config = dict(
    num_hidden_layers=8,
    head_dim=128,
    vocab_size=8192,
    norm_place='pre',
    attn_scale=0.0884,
    bias='none',
    init_std_down=0.00431,
)
Each number is 200 + 20 x the weight over its row's rms, rounded and kept within 0 to 999. Layers, rows and columns count from 0. The size before them is the row's rms in percent of the matrix's.

# layer 3 MLP gate, 1024x384, rms 0.0416, rows 717-735, columns 256-383
104,184,207,190,254,201,229,234,172,207,222,201,169,223,206,165,209,192,231,195,227,202,212,264,201,188,209,182,189,187,198,171,193,186,171,174,194,177,226,219,225,174,172,217,220,239,209,156,250,181,213,206,214,231,202,210,212,223,191,172,190,202,175,210,191,205,197,175,222,170,208,182,204,197,209,164,203,218,191,218,190,163,206,199,243,186,194,181,209,244,213,190,199,198,187,210,191,203,191,167,172,223,227,193,219,176,190,228,203,197,192,196,214,223,194,231,232,191,176,143,204,202,196,189,200,183,199,189,182
098,190,228,224,147,200,161,212,204,167,195,170,181,174,206,218,226,225,182,199,223,229,185,188,196,201,201,169,173,213,193,219,221,187,194,200,183,208,224,206,190,212,205,198,215,215,183,207,190,182,160,194,171,200,157,163,181,240,205,222,207,188,172,175,175,191,205,202,203,209,203,203,237,214,216,195,183,227,166,189,163,219,188,227,164,175,222,186,177,204,234,200,207,199,222,199,170,202,213,181,228,209,223,186,176,209,198,219,195,182,162,181,202,225,231,212,195,165,186,208,191,217,218,184,194,173,192,191,183
101,198,206,175,176,216,188,191,226,210,205,167,184,172,196,218,154,215,192,242,173,221,184,215,185,195,199,187,225,180,200,210,193,207,212,197,212,203,194,192,177,233,203,220,171,206,194,234,232,192,208,188,184,172,179,157,163,196,191,206,214,224,233,191,186,230,178,208,186,189,182,210,218,157,192,212,195,188,214,215,203,193,178,199,214,229,197,181,192,179,242,205,203,163,196,190,170,168,220,163,197,209,239,230,210,225,189,233,188,188,233,218,197,164,203,224,201,189,186,180,210,219,216,193,202,218,198,190,197
098,244,198,213,232,195,211,226,174,213,203,191,167,220,133,175,203,204,226,194,187,209,187,219,210,164,208,213,181,211,202,194,209,158,207,203,192,184,231,212,242,159,200,208,210,212,204,193,189,195,226,228,213,198,182,191,204,198,195,204,185,206,208,221,211,218,178,256,178,192,209,183,200,180,207,189,215,180,208,191,218,184,182,215,204,209,198,172,195,220,200,211,240,192,167,186,197,214,188,187,199,237,217,180,207,206,188,212,210,211,211,206,199,217,184,240,210,186,178,185,187,224,186,191,191,218,213,213,196
098,192,193,202,181,234,156,209,194,205,192,193,190,183,183,216,187,229,200,177,200,206,214,174,204,236,167,166,217,217,212,217,200,201,202,243,207,213,170,189,192,210,174,154,214,215,200,208,172,208,189,201,218,202,196,203,206,223,159,221,186,214,193,243,164,165,170,226,207,203,202,216,171,177,195,173,174,198,187,203,181,183,217,195,214,163,211,172,222,208,236,219,204,202,203,194,199,227,207,194,183,226,180,207,213,198,236,194,184,204,193,190,173,204,231,163,164,171,213,198,224,219,209,185,193,205,209,179,164
101,206,182,189,179,200,190,179,167,195,188,196,185,238,207,232,193,182,201,200,176,220,191,209,184,212,210,195,170,211,206,226,239,199,201,236,195,195,191,170,210,196,163,192,195,224,181,181,188,193,177,192,235,175,202,226,221,226,197,199,218,198,225,193,211,213,236,191,206,181,215,217,190,227,218,193,197,204,205,225,214,169,213,218,219,186,220,176,217,238,167,174,188,224,225,219,228,222,186,207,224,192,224,194,155,179,184,227,166,211,208,182,213,190,214,203,163,181,214,212,197,202,203,211,197,227,199,205,178
099,177,222,198,188,195,208,183,201,182,195,210,195,190,238,206,195,208,218,154,184,231,210,203,204,184,190,186,212,221,233,184,156,236,223,219,171,228,208,239,222,157,183,230,227,199,205,206,194,222,199,236,214,180,182,171,205,196,191,200,154,220,175,195,185,216,224,203,195,188,223,212,200,185,186,196,197,184,177,229,203,188,161,168,210,187,201,171,205,221,191,217,203,227,169,184,212,197,174,163,169,181,222,195,193,212,207,227,197,208,161,201,204,210,218,175,197,196,169,185,221,207,194,224,212,196,205,185,175
099,199,125,184,148,176,190,199,206,211,214,198,201,225,225,208,235,179,191,202,209,196,193,230,211,204,218,169,177,198,194,208,197,153,173,162,193,241,225,195,178,204,165,220,189,186,178,210,202,201,175,197,237,212,192,191,193,212,166,226,187,225,221,201,204,221,192,184,206,206,202,185,195,211,173,191,210,178,152,201,194,198,153,201,197,196,178,189,210,206,202,173,194,179,196,202,182,199,234,150,215,194,190,204,194,215,237,185,205,227,226,182,221,202,175,211,212,181,201,183,220,187,204,190,230,189,234,228,188
096,205,202,197,187,229,232,229,185,183,206,186,164,248,214,180,189,178,197,225,180,208,221,256,221,179,178,191,221,173,206,214,170,190,174,177,173,217,197,219,200,233,221,224,194,205,191,179,233,175,199,181,226,167,165,187,211,221,188,214,208,210,196,213,196,193,181,196,199,229,201,195,211,171,177,202,177,194,203,233,200,206,203,205,178,238,189,211,236,178,197,175,198,191,229,193,204,192,223,167,200,193,227,215,195,203,237,227,219,192,218,174,190,195,221,186,179,186,178,162,227,218,167,195,167,216,173,214,208
097,202,223,188,193,175,208,192,178,191,208,194,166,177,214,217,217,192,186,207,190,210,168,241,183,206,186,203,197,198,226,185,209,175,176,178,200,179,193,221,232,181,195,204,233,185,179,212,216,162,206,174,192,197,193,215,239,180,173,181,205,219,220,222,204,239,197,249,195,196,183,200,175,185,198,214,185,184,203,151,218,211,211,189,213,200,184,148,194,202,206,205,221,215,208,195,165,202,221,191,154,206,217,200,175,200,210,214,177,234,199,222,196,184,205,201,189,194,199,171,183,195,222,195,212,197,223,193,227
103,208,168,185,196,202,198,194,206,177,202,191,163,207,193,215,195,220,190,213,219,225,211,208,200,208,211,184,185,207,178,208,198,219,170,149,225,206,205,187,186,189,184,175,204,213,180,182,197,226,188,204,204,192,178,188,172,228,198,205,192,177,213,203,224,212,179,225,177,181,182,242,168,236,226,180,205,227,190,214,205,208,163,206,190,181,225,208,240,212,244,194,202,189,197,206,169,213,212,178,208,232,207,178,201,208,216,185,182,209,227,187,205,210,221,187,226,198,205,197,205,216,196,186,181,183,215,201,238
096,232,244,207,188,192,233,199,155,176,202,172,203,200,184,212,197,223,188,213,187,220,218,232,215,218,185,180,213,206,239,213,206,197,174,181,202,212,207,169,172,167,173,162,195,197,207,199,235,191,188,234,195,193,164,216,201,177,182,201,178,195,202,211,181,218,175,168,192,202,180,229,170,198,214,204,183,235,172,218,183,183,170,205,171,186,180,197,171,216,191,150,195,182,206,189,161,275,204,186,230,193,191,207,178,209,204,210,219,230,218,171,184,194,236,193,180,201,200,207,212,205,203,175,202,186,215,190,204
105,243,215,218,200,186,155,219,189,205,191,189,225,204,195,207,212,229,236,229,157,174,221,205,229,166,237,189,182,200,223,210,180,219,190,216,196,187,189,191,166,165,198,168,191,173,214,192,203,196,205,220,195,240,194,238,148,211,182,231,222,171,219,176,205,193,165,180,178,195,222,198,197,187,180,202,186,219,216,226,203,209,187,190,191,210,196,207,224,210,200,160,222,174,190,194,182,203,179,204,192,185,216,187,229,225,197,192,195,192,171,157,213,198,207,193,192,191,197,185,179,211,216,184,197,188,196,192,210
101,194,189,183,203,236,193,200,192,196,196,235,192,185,217,174,191,206,204,214,153,180,205,200,199,195,213,205,206,188,202,206,214,217,200,167,213,163,224,206,185,218,179,182,181,156,198,200,188,183,209,186,207,220,217,206,204,201,204,197,227,243,207,233,217,240,190,149,204,236,226,176,207,201,200,192,196,184,192,175,185,169,221,243,218,192,231,229,198,165,221,200,220,212,222,195,197,182,165,190,222,180,214,169,191,217,192,216,215,188,221,155,227,186,210,245,212,193,173,196,218,188,210,229,187,194,241,220,196
104,191,188,237,203,216,162,198,184,197,224,216,195,193,198,199,207,171,209,204,183,216,189,184,180,171,213,216,224,244,189,209,209,237,187,200,192,182,190,200,158,167,193,197,224,177,216,220,225,218,190,214,211,196,203,200,218,207,188,183,192,229,201,188,235,217,225,181,217,235,157,183,222,194,206,194,192,222,194,204,191,228,198,238,212,186,205,219,168,229,200,210,197,203,185,204,198,200,192,185,193,166,233,197,188,184,177,192,183,169,197,198,221,193,203,188,221,206,205,162,218,188,213,225,233,189,208,219,222
102,172,218,207,199,206,184,207,195,204,182,173,173,209,180,172,207,202,223,214,179,220,202,199,213,156,231,190,189,183,161,225,198,169,180,172,197,181,196,173,196,168,189,199,231,184,194,194,232,215,226,180,170,206,168,185,192,160,203,192,205,201,168,206,205,198,195,221,208,221,218,231,176,197,231,204,163,198,207,225,202,216,179,195,185,191,194,201,194,192,200,190,214,155,210,200,191,223,178,194,206,230,209,164,189,220,225,207,182,225,220,207,216,201,213,194,209,221,185,186,213,228,231,178,178,202,220,220,222
099,203,175,189,182,224,188,177,193,199,196,212,206,175,201,200,215,170,234,214,184,229,180,176,217,202,157,208,178,210,204,172,215,204,186,192,187,202,207,164,207,201,142,191,199,192,202,204,236,195,226,215,226,193,213,239,156,204,209,224,194,201,243,213,201,212,189,180,193,177,214,205,189,193,170,185,220,181,191,219,169,193,188,243,204,215,225,199,192,214,187,197,198,228,199,219,177,234,170,173,196,223,176,213,222,194,206,209,175,202,236,183,236,145,216,184,236,191,194,201,181,215,216,171,200,168,221,197,217
099,201,183,192,204,205,161,232,221,186,211,195,176,207,208,162,199,229,168,197,210,187,182,225,210,179,197,186,192,210,157,170,202,193,213,199,210,219,194,185,198,237,185,233,202,235,237,171,208,182,220,151,208,171,222,206,193,188,187,190,227,217,193,209,196,196,179,189,197,211,171,191,231,193,221,204,195,201,210,190,192,214,198,178,212,237,224,221,185,221,229,171,207,161,179,175,203,235,185,194,209,210,209,219,187,186,174,203,197,209,187,189,210,218,187,218,202,185,216,206,199,191,169,206,216,224,202,205,178
099,187,186,224,170,199,185,201,236,198,194,214,184,204,196,204,184,196,188,220,234,213,214,185,206,204,160,194,216,183,219,196,236,181,209,195,213,161,212,191,238,192,204,203,175,193,204,193,195,189,173,174,216,169,185,218,211,213,209,185,226,200,222,215,169,198,202,179,200,172,206,219,225,239,189,216,194,225,181,212,226,182,233,151,208,200,186,216,174,198,235,212,221,196,178,233,170,180,181,174,205,231,223,239,196,158,182,209,190,197,206,217,176,207,217,220,189,215,170,184,230,211,212,194,190,226,205,200,199
# layer 3 MLP up, 1024x384, rms 0.0414, rows 717-734, columns 256-383
108,195,215,185,210,183,203,183,183,200,184,202,185,212,196,224,180,203,189,219,190,193,151,197,216,202,195,198,170,190,204,200,211,174,183,173,192,203,193,225,178,176,160,216,185,203,214,192,222,201,195,168,168,208,204,216,214,168,161,200,205,214,179,175,193,188,165,220,185,153,169,179,222,203,179,186,205,221,155,202,190,202,184,169,215,217,238,255,210,214,197,176,200,192,194,189,184,213,204,163,244,226,206,201,190,241,209,204,204,199,239,203,185,186,172,183,207,213,184,156,215,227,229,187,232,216,191,223,205
094,128,219,170,184,207,200,200,176,157,250,216,210,221,240,183,170,195,193,181,195,165,181,204,178,178,196,208,206,209,180,185,208,204,225,212,184,190,185,204,221,196,213,184,214,215,193,218,210,225,177,198,216,207,180,204,208,202,231,197,194,249,222,172,180,183,195,194,210,223,212,193,192,219,205,200,182,208,163,232,184,173,228,205,182,221,188,204,193,196,210,198,203,179,218,192,192,212,219,206,195,194,217,231,198,212,210,202,174,211,168,201,221,208,176,224,188,176,223,200,228,192,189,201,195,196,197,169,166
107,222,158,211,184,203,179,231,215,222,238,177,212,161,192,196,187,224,156,204,184,212,216,192,204,181,214,176,200,188,215,212,221,211,224,222,210,217,186,182,221,211,198,170,193,209,205,194,215,178,155,219,193,188,188,166,158,165,209,174,192,238,210,193,203,207,221,206,195,183,216,190,172,219,192,209,211,215,222,196,200,257,212,196,181,206,190,171,190,212,216,189,196,195,208,208,208,188,226,174,197,165,192,193,217,214,174,218,222,207,215,237,216,194,198,237,207,177,202,179,238,205,198,175,151,217,198,200,191
103,169,236,194,160,222,189,168,248,202,171,227,199,160,202,199,200,145,186,196,222,198,188,202,191,207,211,172,200,197,220,195,219,237,191,223,196,213,177,201,197,239,183,213,195,172,179,224,185,210,167,199,167,178,197,220,202,220,228,197,225,185,203,216,190,169,212,185,213,170,189,201,207,216,179,209,181,227,197,227,175,196,177,179,211,197,189,196,182,192,169,195,197,192,223,182,203,174,181,205,232,190,186,191,179,195,222,203,193,140,195,171,219,208,199,173,204,208,209,213,197,200,197,185,213,223,166,169,208
096,160,155,202,177,199,196,238,209,207,247,163,193,249,222,163,197,192,193,181,222,188,205,211,198,171,208,173,172,188,197,191,191,216,194,209,195,213,238,196,206,217,176,182,188,200,222,214,227,192,183,188,212,216,184,198,211,203,198,174,207,153,182,184,218,202,234,171,207,190,181,190,184,161,202,196,147,189,221,225,207,216,225,253,170,191,192,183,216,201,213,190,203,159,175,225,191,220,206,180,211,195,226,220,204,212,205,213,203,189,215,203,226,211,243,212,201,212,180,187,226,175,229,169,182,194,219,203,218
097,191,170,204,210,225,181,190,173,226,205,241,181,175,207,184,181,209,191,236,209,193,169,199,185,186,237,202,200,217,186,209,223,250,218,228,183,200,178,164,179,194,190,196,164,202,210,207,178,210,210,210,175,235,184,242,230,204,232,203,200,197,224,183,231,171,176,202,196,218,179,199,191,196,188,157,213,197,220,199,238,218,218,211,184,160,189,167,201,192,205,214,195,200,196,157,216,192,201,214,211,206,170,216,195,192,196,188,197,207,201,168,210,177,171,175,209,218,202,215,198,203,234,194,214,204,201,187,190
100,189,224,212,217,220,182,191,213,171,211,221,190,215,182,220,185,167,183,209,143,178,199,201,193,231,203,160,175,188,201,226,208,218,193,174,197,225,210,199,166,184,192,192,205,232,180,193,220,206,193,164,193,213,180,198,205,182,180,199,208,198,185,202,181,242,222,197,183,194,180,199,208,176,198,242,198,237,163,194,213,210,160,197,173,204,213,189,166,220,188,200,179,169,197,196,209,209,183,218,220,217,221,184,211,214,208,203,222,194,230,222,164,197,220,206,190,204,203,218,177,191,222,209,148,202,200,218,211
100,193,220,184,231,218,227,189,174,183,197,201,202,202,204,206,175,199,156,206,250,174,202,202,169,192,203,188,206,173,212,181,184,220,181,230,177,206,233,171,223,182,213,158,187,180,217,194,175,203,238,157,150,219,207,217,234,217,229,201,180,228,187,224,180,190,197,206,187,199,206,228,212,182,197,209,209,191,232,181,160,228,227,219,205,177,208,230,228,201,196,192,227,219,183,209,179,184,185,242,192,215,193,207,215,198,180,223,203,220,210,170,237,227,222,198,191,233,216,180,222,215,166,201,156,192,192,176,207
092,224,242,202,202,204,236,174,215,191,192,175,203,237,196,192,190,210,226,207,230,204,199,219,229,190,212,217,183,195,204,206,187,178,157,157,193,201,228,180,166,199,212,221,207,197,196,247,216,153,191,186,209,197,183,215,191,210,229,203,205,206,168,180,207,237,212,156,194,210,232,200,180,183,202,199,207,178,233,209,179,232,225,159,183,227,207,224,226,201,220,192,230,177,229,217,182,197,181,170,191,233,213,183,167,249,219,197,200,172,186,190,228,197,209,194,235,197,193,181,182,213,182,177,197,226,184,204,219
098,191,181,205,207,212,192,185,181,199,214,221,211,183,209,186,178,197,214,236,206,206,181,217,239,224,167,196,188,208,203,203,207,232,178,189,227,233,166,212,178,210,199,203,201,174,231,188,214,218,190,195,218,233,221,219,182,207,214,199,223,226,211,175,158,214,206,187,172,163,227,228,208,230,197,179,217,243,162,190,204,190,181,179,196,219,183,191,230,204,172,200,202,220,185,179,170,215,189,180,240,215,229,217,196,171,212,206,210,158,207,200,225,205,193,211,186,162,213,217,194,219,175,208,220,193,157,185,201
099,222,186,232,222,204,229,187,172,227,206,172,190,199,200,203,176,214,193,205,222,232,213,164,211,209,206,222,214,234,234,187,177,194,197,189,244,206,254,200,201,215,217,222,200,226,210,175,217,181,219,175,201,172,212,188,157,202,185,224,183,197,159,197,204,196,215,186,157,187,191,225,198,210,177,207,250,216,191,193,203,200,222,200,187,185,206,152,211,212,202,211,192,199,201,208,207,229,179,218,198,180,164,181,169,195,211,202,212,239,206,208,240,200,228,228,208,158,193,195,216,190,192,164,213,186,213,197,218
092,174,215,229,214,190,207,228,222,187,214,207,198,185,166,199,182,207,229,181,216,203,198,168,183,204,199,183,205,192,202,190,198,224,212,182,229,174,164,190,190,191,190,221,215,159,214,205,226,213,229,212,211,211,210,207,201,211,223,206,188,176,187,209,176,178,192,209,204,181,193,196,178,196,237,214,194,190,157,192,206,204,185,218,201,200,254,184,170,222,193,219,203,186,229,134,198,188,216,231,239,221,176,196,183,180,206,223,213,191,214,194,201,189,207,195,184,213,169,207,209,225,227,188,215,201,198,210,205
113,223,226,232,241,157,167,208,210,203,209,181,182,189,185,209,238,212,188,218,223,196,207,212,216,208,192,165,196,239,224,202,189,209,213,215,184,208,226,180,163,178,188,161,169,218,218,179,229,195,210,216,224,191,200,176,205,192,224,228,221,202,143,197,210,194,190,197,208,175,208,179,237,179,209,219,167,205,218,223,210,226,193,202,227,216,213,238,194,174,202,200,176,182,237,198,209,196,189,206,233,191,215,197,186,213,213,247,201,216,170,209,227,210,185,172,183,216,196,208,187,195,252,207,218,164,193,208,189
102,207,169,177,203,164,240,200,179,164,209,208,201,189,223,201,235,158,185,175,214,186,210,194,183,190,168,208,193,188,192,185,186,220,215,178,192,197,225,190,179,214,205,189,187,201,168,248,209,153,190,212,157,247,164,228,184,205,197,220,187,186,208,174,219,202,212,179,204,164,215,189,186,217,189,217,223,175,195,189,228,186,205,188,197,213,171,210,193,210,194,222,195,241,193,184,214,183,235,196,185,210,202,188,175,202,225,200,196,215,187,201,223,175,221,220,171,228,191,209,217,226,195,186,205,211,185,191,217
101,180,213,155,186,203,220,208,162,205,189,211,183,176,178,186,191,211,211,180,205,180,206,192,220,228,223,183,193,221,214,171,228,183,205,243,166,201,182,202,217,236,183,183,213,190,209,221,221,216,187,236,172,186,175,204,184,196,188,170,217,192,188,199,245,181,159,221,209,175,179,202,225,228,199,213,186,212,172,194,223,188,199,169,197,188,201,205,221,229,243,207,197,152,209,213,186,155,223,192,197,211,211,194,197,194,252,209,163,219,212,179,158,218,177,175,197,212,197,207,200,206,206,210,194,187,191,196,193
105,203,193,182,176,244,160,222,232,223,215,201,218,200,222,195,168,204,207,219,205,216,209,156,224,221,229,205,185,197,195,239,176,218,225,183,198,208,228,210,234,219,194,170,179,215,199,188,200,223,217,203,227,219,186,173,213,213,196,205,218,211,205,175,191,192,169,200,197,154,187,193,174,163,191,180,254,226,227,173,187,178,180,181,194,190,227,176,231,238,200,196,211,185,214,202,220,223,157,236,200,203,190,199,202,179,191,225,213,227,227,183,221,186,214,246,219,200,187,190,238,181,164,186,171,193,233,201,214
093,198,208,209,186,192,200,198,178,200,212,175,189,224,220,191,220,170,204,147,213,139,193,210,213,202,235,215,200,227,223,233,210,200,185,202,207,130,178,222,230,210,229,220,182,210,178,194,187,206,193,212,225,218,196,206,165,194,200,184,205,212,203,212,195,214,185,233,224,219,196,217,202,244,177,219,188,198,192,200,186,235,208,204,177,242,172,243,207,180,188,213,222,181,220,170,189,149,200,181,207,187,201,222,210,170,209,194,209,197,183,215,200,185,176,167,175,202,178,173,200,219,207,235,210,204,191,239,199
100,174,189,203,202,205,198,179,173,208,218,209,221,184,196,160,195,207,188,168,211,208,184,205,200,161,217,216,195,188,184,194,179,170,194,214,198,189,197,216,225,224,218,205,218,223,173,174,197,180,170,211,221,235,191,186,190,207,163,239,178,221,192,212,209,193,193,186,216,209,206,211,177,196,212,144,188,212,195,174,200,223,172,157,168,194,224,196,211,226,226,200,199,211,220,211,164,202,218,162,218,220,231,225,189,193,220,192,202,219,184,156,178,210,241,200,163,238,167,208,190,212,199,219,200,168,233,208,228
# layer 3 MLP down (transposed), 1024x384, rms 0.0392, rows 717-734, columns 256-383
104,205,184,202,201,212,215,177,194,207,183,191,190,226,236,191,220,180,226,216,225,163,232,199,176,173,189,220,195,179,215,182,172,229,164,194,219,213,191,217,204,195,193,177,208,176,235,191,208,213,188,195,214,207,212,175,220,204,205,215,187,233,216,198,185,165,197,212,202,191,195,206,233,175,195,193,176,234,182,199,198,204,197,226,207,220,223,203,199,186,197,195,131,221,206,176,205,194,183,218,187,198,184,182,196,207,204,200,178,179,220,213,204,194,160,194,199,215,209,186,225,184,190,185,192,185,187,167,195
100,188,216,243,186,207,191,185,200,234,222,188,160,198,180,212,184,196,217,201,180,217,220,203,188,220,223,212,201,189,207,198,232,185,155,223,206,185,167,217,226,153,213,196,193,244,158,211,197,214,232,198,148,217,235,203,212,185,206,214,207,196,194,206,218,224,197,209,189,163,175,210,217,190,177,218,194,239,201,192,191,200,174,207,206,188,215,208,191,188,241,206,215,191,196,201,218,193,247,189,167,196,203,179,193,167,201,175,201,186,204,176,207,199,196,181,206,233,197,203,209,224,197,228,194,235,219,231,227
100,220,165,194,218,227,189,187,177,201,191,186,193,185,213,244,233,192,211,235,197,209,220,209,212,202,180,231,193,199,201,192,209,209,229,170,197,199,221,194,183,231,217,180,191,188,173,179,199,222,199,213,224,210,223,192,211,207,216,221,216,194,186,205,232,244,173,214,233,187,203,213,203,155,203,246,214,175,242,194,202,187,226,201,170,166,218,206,174,199,208,183,163,186,199,216,166,194,167,194,187,222,196,152,203,211,207,179,166,211,197,220,211,238,207,216,226,227,219,179,207,197,205,207,194,219,177,204,186
094,159,197,201,164,209,209,206,185,203,211,231,169,238,191,221,192,198,208,257,202,222,200,205,196,208,185,200,201,208,197,233,202,202,196,246,237,210,232,178,220,172,194,207,214,214,188,186,202,194,234,174,220,189,171,204,169,223,201,233,188,213,200,220,176,204,221,197,185,182,204,191,169,198,182,219,210,215,199,174,174,189,213,206,206,199,189,200,208,168,179,207,261,201,183,183,179,228,192,191,210,201,191,180,210,216,195,215,201,204,192,198,201,181,212,196,215,177,190,169,225,214,237,193,188,221,180,192,203
101,204,223,229,208,212,221,207,188,190,201,240,216,222,218,229,172,187,218,189,179,163,201,205,197,180,188,223,185,185,185,202,230,148,184,210,234,186,237,210,204,195,245,211,195,213,189,207,167,234,191,198,191,165,203,214,205,217,174,182,212,224,215,228,178,193,224,225,210,187,208,212,214,228,210,198,220,190,209,192,213,185,220,187,233,221,149,196,234,238,209,225,184,198,221,192,201,219,197,198,176,200,203,200,197,200,210,214,225,212,193,182,196,221,193,189,186,175,212,192,198,221,181,221,192,212,156,184,181
103,183,227,173,159,194,169,208,221,183,199,195,208,198,195,215,190,182,218,208,198,176,186,185,196,159,207,190,228,205,193,192,169,187,191,206,209,184,172,214,222,157,200,218,228,218,189,197,196,198,208,172,198,204,224,190,221,239,198,213,232,200,170,184,197,150,208,207,170,193,191,131,204,197,213,195,174,172,200,195,181,221,153,231,191,181,243,228,175,197,194,215,169,192,174,177,198,192,190,205,187,197,199,187,204,179,199,205,234,187,187,233,214,240,195,184,214,198,245,212,173,212,215,223,206,200,226,170,204
101,199,165,186,219,206,209,193,161,252,214,230,202,195,216,203,236,201,219,179,221,177,197,198,226,197,184,202,223,158,192,208,176,173,196,217,211,182,197,190,198,286,209,189,158,214,188,199,183,195,201,188,217,186,204,210,190,94,210,236,216,202,225,183,212,235,205,227,192,204,217,217,204,208,170,175,178,193,222,235,213,227,212,228,198,213,169,218,206,215,198,225,173,182,201,226,207,213,208,215,216,185,223,192,212,192,209,195,226,211,216,214,205,201,226,208,211,210,211,230,204,183,200,223,214,209,183,237,196
094,210,169,161,177,155,226,204,230,192,203,171,218,228,186,217,186,207,225,230,209,159,194,194,225,208,209,210,184,177,198,203,166,185,164,223,225,207,239,202,176,139,187,189,202,180,198,191,204,181,193,205,209,164,201,253,197,214,189,215,183,235,210,193,193,200,216,202,183,226,187,232,211,210,204,186,223,203,197,205,203,209,204,186,206,220,215,197,216,220,187,210,257,199,193,211,180,160,164,181,197,168,204,223,193,210,228,175,162,207,239,210,194,203,198,176,207,157,201,191,203,223,171,199,194,176,202,223,220
095,161,181,217,212,186,224,225,207,195,178,185,158,189,170,194,204,182,226,184,206,215,195,176,142,189,194,174,167,198,215,181,209,197,190,239,190,174,180,232,238,192,157,199,191,219,192,222,214,204,179,177,187,178,189,188,203,228,193,209,183,221,222,187,200,210,210,218,166,181,187,196,182,215,229,229,204,169,204,163,195,212,188,227,219,161,186,204,184,209,186,194,176,195,179,224,217,199,190,202,212,196,172,212,232,163,183,226,213,250,216,207,177,203,211,191,190,188,218,132,224,188,185,204,220,207,199,175,191
099,219,217,209,210,206,211,221,212,214,175,179,176,183,175,243,225,205,186,184,199,225,199,194,217,212,187,188,198,192,177,182,187,186,221,214,209,207,214,240,236,202,197,206,200,204,193,215,183,227,196,208,206,206,212,175,182,203,193,197,208,210,234,223,160,187,169,196,184,185,188,233,172,169,174,216,205,213,159,172,205,179,222,186,199,149,191,173,184,243,175,212,222,178,165,217,209,187,204,219,197,210,208,184,193,204,191,199,186,215,212,176,199,191,197,214,189,208,221,219,165,192,197,208,222,214,196,194,230
102,171,218,183,165,176,209,190,144,219,228,201,210,167,214,198,184,195,226,195,178,176,209,205,163,221,185,205,203,208,146,191,209,196,213,196,182,152,198,218,210,207,204,194,212,203,181,228,224,173,211,205,193,171,212,219,175,201,151,223,178,205,229,223,179,204,224,176,201,187,220,189,223,150,201,219,222,199,206,210,160,171,207,180,214,204,176,185,204,214,212,181,169,183,202,180,198,210,203,214,193,190,206,215,180,223,202,156,220,191,216,186,213,211,186,213,232,203,192,167,221,192,198,221,206,197,212,219,228
097,167,174,154,180,192,206,205,190,153,194,165,214,201,235,215,254,215,233,234,187,188,205,235,216,176,203,213,227,218,213,221,214,176,201,176,174,195,234,183,189,217,213,207,199,207,217,209,199,194,197,204,183,192,197,211,215,209,168,181,228,196,210,167,209,185,216,209,211,251,187,206,201,223,177,173,176,211,211,188,192,187,192,158,200,226,207,198,229,216,189,179,190,195,180,212,195,212,205,212,184,189,220,194,232,212,180,179,154,197,213,205,203,162,209,207,201,151,194,214,203,199,185,171,186,216,203,186,191
110,169,158,208,202,191,222,224,170,237,204,183,218,233,199,210,204,174,197,215,196,178,185,211,178,184,194,203,186,202,196,181,187,239,212,211,205,216,197,210,180,195,152,217,212,202,214,236,196,189,177,196,200,180,179,197,217,186,185,211,198,202,209,169,249,194,196,263,211,239,182,208,199,166,199,200,194,220,195,218,226,209,223,194,207,207,210,187,211,198,201,254,196,216,204,224,174,206,203,197,205,175,187,207,176,187,181,195,164,228,198,186,211,187,194,222,181,194,175,219,192,182,204,210,198,189,191,203,214
104,236,228,162,216,208,206,195,217,218,173,190,205,175,166,230,217,181,200,189,164,205,191,146,218,190,219,203,173,178,224,151,203,182,194,185,200,215,205,218,183,222,219,192,243,211,229,229,218,195,179,206,210,147,201,236,185,189,182,191,203,181,208,216,198,216,212,239,199,193,214,249,201,190,156,206,189,222,207,180,212,212,230,203,185,224,195,218,169,264,186,222,196,210,220,214,215,178,222,164,215,184,166,224,190,235,209,211,206,208,217,227,232,207,203,200,187,215,175,210,159,195,231,167,235,205,196,178,186
105,193,182,198,235,190,227,214,179,201,251,245,196,179,190,210,199,216,193,252,179,213,218,194,220,215,194,209,184,205,186,178,208,237,167,178,211,170,204,196,239,227,221,204,189,218,225,187,200,188,223,194,184,207,221,219,215,264,225,192,199,179,171,186,192,208,215,183,178,196,218,209,164,198,170,215,213,222,242,179,174,180,240,195,184,181,224,172,197,234,192,193,203,166,194,244,191,180,187,186,220,165,215,213,185,189,159,224,190,176,215,182,207,182,234,170,200,222,212,193,183,212,234,198,236,204,185,231,213
102,211,190,200,208,211,170,182,183,175,225,174,174,180,211,213,194,171,209,245,175,187,193,194,219,239,171,199,202,201,193,228,207,202,172,193,178,187,172,184,186,214,185,185,212,173,216,205,215,212,198,193,199,218,209,202,209,176,221,208,211,207,193,219,201,164,175,173,196,212,192,187,211,173,192,223,140,217,181,207,174,196,173,200,183,182,238,211,196,189,237,206,309,184,202,170,207,171,220,206,201,217,175,193,184,192,180,169,193,200,219,217,186,227,213,191,173,215,191,175,186,190,196,225,168,170,219,210,200
085,183,183,187,232,164,227,219,228,180,184,174,191,231,224,200,187,184,228,191,199,192,217,229,199,220,177,219,192,204,214,174,177,199,192,187,184,232,206,170,170,188,214,212,189,198,206,226,200,185,191,214,203,175,218,171,200,162,194,204,202,215,166,184,190,176,221,198,195,196,199,199,197,213,169,175,220,200,201,222,226,185,210,214,202,209,207,201,169,191,216,189,272,223,212,189,181,177,204,228,184,208,185,163,217,221,201,239,216,197,204,198,221,175,216,223,187,219,205,168,177,212,197,188,206,207,219,205,216
103,245,203,196,198,191,232,221,168,181,201,185,183,221,230,236,189,218,188,173,214,158,165,203,210,177,183,219,223,176,165,213,170,177,217,168,188,177,206,206,211,216,168,197,187,201,198,181,172,212,183,198,197,211,194,209,199,257,209,207,216,229,218,222,217,201,214,177,218,221,185,189,191,187,220,186,170,198,175,182,192,215,187,185,223,196,158,197,185,211,187,209,225,215,139,231,220,179,196,237,184,197,190,202,190,153,226,218,198,200,192,224,147,194,210,195,187,200,199,176,173,225,165,244,220,219,203,256,167